{"num_attention_heads": 2, "vocab_size": 2048, "hidden_act": "tanh_gelu", "init_std_qkv": 0.0221, "init_std_o": 0.00553, "init_std_up": 0.0221, "learning_rate": 0.00551, "decay_fraction": 0.679, "final_lr_fraction": 0.0, "max_seq_len": 256, "doc_mask": false}
Each number is 128 + 32 x the weight over its row's rms, rounded and kept within 0 to 255. Layers, rows and columns count from 0. The size above them is the row's rms in percent of the matrix's.

# layer 2 MLP up, 256x64, rms 0.243, rows 205-229, columns 0-63
size [100 110 104 106 112 101 110 121 107  82  92 101  89 114 100 105  99 106 100  94 109 132  85 116 106]
[[121 104 135 190 105  93 175  59 124 137 171 118 114 150 115 143 158  65 161 125  74 132 175 145 156 115 143 103  63 132 129 121 161 182 164 150 149 114  99 152 157 161 178 129 105 127 117 117 163 184 123 144 107  99  99 100 107  93 101 166  68 188 114 124]
 [101 138 135 117 123 125 111 163 126  96  98 117 123 130 124 136 205  46  54 104  81 138 177 109 110 156 101 105 150 120 117 157 193 121 119  80  68 141 151 136 164 118 166 102  81 189 168 104  98  77 103 122 108 167 154 120  79 115 145 109 145 142 137 119]
 [ 89 127 190 136 148  49 100 130 121  93 127 122 177 106 124 130 123 129  77 136 107 176 127  92 149 124 190 127 117 123 132 137 169  83 130 122 151 144 102 122  84  93 131 117 132  76 175  96 156 111 167 132 151 117  96  98 176  96 165  51 139  81  72 166]
 [ 93 156  99 189 112 122 122 139 143 147 138  76 133 183 170 101 148 133  95 166 140 112 171 104 125 121 136 109 104 111 181 151 141 106 101  76 116 121 126 121 174 140 165 179 123 174 167  72 165  70 101 148  77  84 146  90 134 181 130 129 118 133  56  93]
 [129 136  86 108  82 118  47 107 163 117 187 148 111 143 125 110 135  95 131 142 161  64 113  69 134 157 109  83 145 110 165  92 199  94  93  70 106 135 116 136 153 101 167 146 107 157 144 146 143  99 166 128 153 156 129 102 121 195 110  88 100  78 143 130]
 [ 99  94 148 108 162  68 140 131 114 144 123 167 171 130 172 160 131 107  89 120 147 126 107 144 164 100 135  67 227 129  80 140  92 105 136 110  90 146 161 116 104 140 134 156  99 135 218 188 150 108 150 142 148 121  80 166  99 112 120 119 104 149 152  84]
 [135 173  88 127 111 174  88  99 129 157 154 156 107 126 130  88 132 144 122 130  61 135 115 102 143  79 142 123 101  65 174 210 133 109  99 121 146 155 139 179 205 124 152 109 152 161 100 143 111 134 202  94 135 132 118  92 150 123  56 135  90 141 110 121]
 [151  95  66 148 136  63 131  88 116 110 205 120 154 148 121  91 155 161 155 146 106 116 165 156 188 155  93 169 175  77 168  92 167 135 150 125 117 143 122 123 175 116 137 180 144 139 157 178  91  70  71 122 167 117 119 115 130 126 130 139 101 170 131 136]
 [139 136 108 118 111 104 181 100 152 161 149 117 107 122  72 139 132 182 120 191 137 132 118 160 104 222  70 187 118 139 166 143 139 179 136  91 130 104  39 126 129 148 139 139 174 116 104 157 133  98 118  84 158  90 152 135  66 128 106 113 137 120 103 127]
 [155 157 124  75  89 108 168 110 220  95  86 125 179 126 115 136 131 117 123  60 147 116  92 113 209 105 142 123 141 157 148 139 136 147 160 100  98 150 103 148 101  66 137 145 165 138 159 165 154 128  75 131  83 138 166 121 104 116  87  98 134 125  69 139]
 [140 116 133 144 154 139 127 107  99  82 173 137 157 172 181 130 118  98  87 177 117 198 115  96 121 128  85 168 137  48 107 163  91  98 133 142 124 163 186  87 155 113 127 175  85 133  53 118 107 149 108 160  92 121  96 131  86 110 132 127  89 135  81 126]
 [ 95 102 123 151 162 145 175  90 115 121 155 155 106 121 159 116  90 136 118 203 136 103 149 184  87 117  98 113 108 121  55 139  86  89 103 105 118 119 146  87 123 206 140 129 103 135 171  87 134 104 101  99 153  91  91 158  76 160 108  95 133 151 126  56]
 [117 144 158  91 129  79 175 181 118 153 125  98  76 125 101 106 155 133  89 170 110  99 193  83 169 130 107 115 142 111 140 218 130 133 132  99 141 125 101 122 204 128 129 163 154 179 162 140  99 118 165  76 148 139 128 117 111 120 134 171 156  99  67 103]
 [132 113  98  68 149 120 108 157 106 120 104 118 105  87 126 148  94 122  92 148 126 120  61  62  93 122  83 134  95 132 136 124  85 107 115 155 108 120 112  62  82  56  90  75  98  79  92 141  90 125 148  81 125 103  74 113 154 126 102  95 176 161 108 141]
 [142 128 147 116 110  90 123 177 211  75 113 170  68 152 127  77  87 116  94 145 118 119 104 116  91  84 143 169 137 143 135  91 165 139 175 165 115 183  56 106  99 158  96 152 113 124 147 160 107 138  99  67 144 113  87 114 163 122  97 123 146 135 117 174]
 [ 77 138 164 128 104 108 151 172 147  80 120 127  97 136 154 153 160 169  46 149 138 157 140  87 114  57 146 143  98  44 113 103 127  64 124 116 159 141 140 162 136 156  82 142 148 106 162 161 172 118 101  91  64 133 121 126  85 146 115 162 126 135 119 156]
 [109  82  88 126 130  61 114 140 112 172 164 138 155 100 187  92 127 126 149 192 166 176 133 100 123 134  97 172 116 135 142 177 127  89 168  81 113  82 107 140  63  56 144  67 129  71 101 160 120  98 106 119 158 109 136 127 115 153 101 127 105 127 110 119]
 [138 117 111 101 155 107 107 121 127 107 159 169 173 104 135 142 147 100 119 128 148  71 107  95 141 185 153 119 111 149 113 171 129  70 178  96 134  89  71 134 118 153 124 137 100 183 204 146 133  88 120 101 140  54 193 136 113  91 151 143 151  78 156 179]
 [ 99  94 158 188  97  81 119 156 136 132 118 147 133 125 138 138 174 170 167 140 183 119 119 174 199 156 124  98 158 135 138 141 153 171 136 148 137 104 113 101 162 236 147 121 124 146 174 160 112 183 123  94 138 140 144 106 138 127  75 134  94 123  85  77]
 [134 132 186 103 143 174 168 160 212  96 134 127 139 117 170 130 120 161 129 165 138  93 135  90 148 160 140 145 120  97  68 142  81 167 145  66 130 101 115 124 137 101 148 173 140  81 160  93 144 110  76 115 140  95 113 111 113 148 189 176 188 154 156 157]
 [100 168  73  77  91  40 145 105 149  85 153  94 144 182 102 164 147  72 105 125 150 114 122  66 123 136 114  70 148 123  46 109 118 137 117 149 123 132  81 121 150 117 143 138  90 122 156  99  88 159 107 138 122 140 137 143  71 151 165 116 154 148 110  94]
 [124  95  99  81 209 138 118 167 108  83 196  95 153 118 140 194 135 141  86 184 153 114 112  67 149 159 102 185 115 133 126 152 144 140 110 152  96 137 101  92 150  99 119 115 135 147  64 159 108 214 118 108 118 130 115 121 135 118 144 114 111 179 124 136]
 [135 120  97 142  54  92 146 129 163 107 138 202  99 140 100 153 122  82 128 160 125 125  79 172 196 159 134 166 101  89  99 144 102 131 131 144 133 170 157 140 155 138  86 116 120 152  82  70 151 137 107 133  72  84 109  98 122  84 138 164 125 115 198 159]
 [ 64 136  78 143 105 158 122 136 115 144 103 134 121 164 120  57 103  82 159 174 164 106 144 173 132 143  88 114 175  96 142 105  80 131 131  61 129 114 162 152  95 129 149 162 193 128 108 183 115 167  95 120 116 105 149 149  81 182 135  87 105  95  90 108]
 [135 163 135 114 132 182 117  67 126 153 113 145  99 110  88 129 142 129  81 135 109  45  90 124 117  96 107 189 148 100  97 154  78 130 116  99 185 108 148 185 149  87 160  73 105 139  83 142 101 152 108 153 131  91  86 133 133  58 142 119  91 104 103  98]]
# layer 2 MLP down (transposed), 256x64, rms 0.227, rows 205-228, columns 0-63
size [ 91 102 111 112 116 105 116  99 108  95  93 100  88 105  95 107 106 114 101 103  96 130  93 121]
[[139 105  79  91 147 125 101 149 156 133 120 114 103 143 144 129 107  69  99 146 122 106 158 180 169  89 152 116  81  96 181  96 145 144 101 173  97 159 143 175 150 171  88 100 130 128 138 215 120 115 114 184 135 114 143  94 197 170 116 111 149 123 189 154]
 [118  94 105 157 103 108 161 134  86 135 111 144 121 148  46 168 133 155 135 203 123 113 121 150 188 120  93  86 132 108  85 153 184 104 134 172 168 150  84 145 143 141 129 165  71  71 139 154 133  97 150 125 158 180  79 168 111 163 112 139  98 102 164 118]
 [125 163 105 112 144  83 139 106 174 163  91 120  86 159 169 100 144 120 120 107 171 108 143  94  54 108 133 107  99 177  85 162 177  51 108 102 114 137 106 149 165  76  99 166 164 102 182 128 168 147 123  95 122 110 135 120 177  80 136 146 170  98 147 127]
 [ 49 153 170 137 130 106 172 135 108 170 118 163  97 102 130 144  99 104  93 201 123  62  74 134 117 102 188 153 139  64 112 102 168 119 116  95 111 105 107 139 118  91 101  70 118 109 162 146 164 122 167 128 137  60 142 160 100 109 147 130 106 139 151 107]
 [112 194 130 138 119 133  97 125 125 124 138 102 105 135 147 104 138 157  67 138 153 134 109  88  72 147 112 130 144 141  62  70 155 119  75 174 120 101 155  80 127 151  95 153 134  77  54 147 101 193 157  91  85 149  62 148 111 160 114 153 161 138 108 128]
 [153 146 135  91 155 156  67 132 113 108 151 101 145 167 162  91 149 175 139 105 106 140  70 146 171  76  86  88 123  84 127 108 122 172 153 158 112 123 108 213 100 171 128 156 103 121 101  97 100 130 135  98 149 171 109 163 194 139 132 141  96 194 148 147]
 [121 100  99 178 187 111 121 116 150 178  93 132 114  74 110 127 120 119 194 111 171  83 109 163  95 185 131  81  97 167  82 140 116  93 101 145 156  57 128  99 130 104  92 111 127 130 141 132 105 116 108 146  81 151 112 191 154 151 159 133 160 123 199 118]
 [163 208 123 135 146 152  89 147 127 160 114 113 108 126 129 154 141 124 121 101 179 160 184  96 136  38 123 132 131 110 175 165 158  88 105 131 118  71 124  81  95 197 115 178 106 135 104 123 163 127 107 116  95 144 140 159 175 144 136 109 131  90 136  59]
 [ 90 143 193 149 144  99 145 146  81 154 146 122 128 115  67 166 126 122 104 166 101  85  70 151 166 100 120 124 132 146 172 194 163 142 167 128  81 126  80 139 104 137 129  47 148 116 180 106  59 112 109 132 155 159 113 118 129  82 148 135 119 140  96 169]
 [113  92 144 145 117 151 130 145  36 143  94 123  90  87 122 163 144 132 208 183  97  83 107 148  76 116  98 130 159 169 146 143 148 116 103  90 155 108 141  97 121 215 153 164 154 168 122 108 114 101 182 125 113 101 117 112  93 133 136  99 139 144 183 123]
 [ 94 138  99 101 113 131 168 138 129 123  89 112 114 159  89  99 159 111  74 168 114 160 125  91 146 120 168  71 116  82 117 117 116 151 128 180 126 143 215  88 144 164 102 178 122 119 191  75 107 129 150 166 156 117  92 124 101 171 132 208 153 124 102 135]
 [194 140 107 184 174  92 151 101  98  70 145 158 157 106 100 138  77 109 129  86 137 198  85 135 150 124  91 144 136 110  93 146 172 126 116 125 146  93 128 156 143  88 126 103 154 149  72  94  82 147 155 167 130 165  87 161 118  96  86 114 188 114 139 163]
 [135  88 151 118 111 123 153 116 185 154 156  88 128 158 179 154 154  87 133 158 120 100 189 128 148 144 149 181  84 148 171  95 104  73 157 130  99 178 135 131 122 176  99  79 147 136 142 127  95 170 142 193  98 125 188 152 168 113  95  81  94 160 158 122]
 [ 50  74 145 148 108 147  99 105 103 117 118 167 151 128 122 128 159 121 122 113 162 154 181  95 102  91 179 144 128  92  90  95 121  88 153 144 103 158 110 161  89 133 183  86  63 145 133 146 153  96 139 101 136 105 133 195  77 158  80 123  88  81 135  97]
 [109  89 123 170 100  83 159 204 107 162 160  93 121 197 138  77 148 142 132 143 135 154 161 164 138 195 151 152 147 127 131 139  77  98 141 113 159 172 114 156 165 130 166 141 160 158 150 127 185 125  92  66 106  86 156 120 112 109 163 162 137  93  91 151]
 [109 124 141 123 162 108 134 148 131 130 112 115 105 133 172 131 155 143  71 131 122 135 142 121 153  93 132 117 120  31 105 142 134  80 138 129 118 118  79 157 133 135  49 112 151 151 123 166 212 104 118  88  82 141  81 151 142 126 157 137 137 142  49 208]
 [102 113 160  79 125 124  87  88 129 126 168 163 121 125 123  91 102 170 112  80 179 174  92 146  49 120 121 157 129 143 118 160 185 145 113 119 139  91  93 155 141 105 138  94 165 148  72  81 124 150 136 131 103 168 156 213 149 171 135 173 126 126  92  98]
 [183 133 122 106 100 114 163 171  61 141 135 132 111 132 186 106 103  99 136 114 119 109 153 156 122 163  86 159 110  84  84 141 161 146 138 112 145  85  97 146 169  80 132 171 139 142 166 228 107 127  68 115 100  74 128  72 117 136 145 139 136 182 127 127]
 [180 158  92 102 124 167  81  87 185 131  38 117 113 137 125 127 111  66 116 153  91 153 108 177 113 157 163 125  96  81 146 177  63 119 122 114 167 153 120 136 111 164  85 168 128 145 155 134 155  71 105 128 154 110 117 146  84 147 180 134 142 117 157 129]
 [138 110 119 156 129 172 135 180 128 138  72 104 159  92 129  98 127 115 139 155 129 122 125  87 145 123 129 185 128  97 133 108 134 131 109  99 130  90 148 129 169 114 196 150 142 225  70 128 215 149 144 125  82  90 128 112 138 197 115 140 123  66 141 110]
 [176 142 135 131 127 107  84 121 100 120  86 129 140 107 134 116 131 216  96 120 119 153 113 133 132 159 142 140 149 124 121 166 182  82  93 138 176 146 117 105  96 221 144 161  78  99  73 184 121 142 145  86 120 137 155 172 106 180  73 105 128 109 106 164]
 [142 117 120 129 141  84 142 124  81 111 139  92 113 115 108  66 155  80  95 100 191 121 174 135 118 103 159 141 104 116  94 153 114 169  99 111 109 149 200 110 161 121 135 168 132 177 131  87 161 140  74 198  73 139 142  62 184 129 145 122 130  93  94 115]
 [ 90 127 163 116 161 184 131 189  90 130 103 121 107 183 142  77 146 110 106 136 120 127 147 152 109 102 137  78 181 160 171 120 109 151 131  65 163 138  78 125 128  84 149 108 156  83 161 174 157 148 156  59 101 174 131 137 167 200 126 127 150 125 112 119]
 [161  85 150  67 114  94 197 127 206 117 125 112 157 110 166 151 110 141 130 136 111 130 105 115 155 127  88  77 118 150  75 140 132 173 145 122 111 144 114  76 160 128 113 126  94  61 171 138 118 139 173 147 168 121  73  72 138 131 125 139 152 200 157 152]]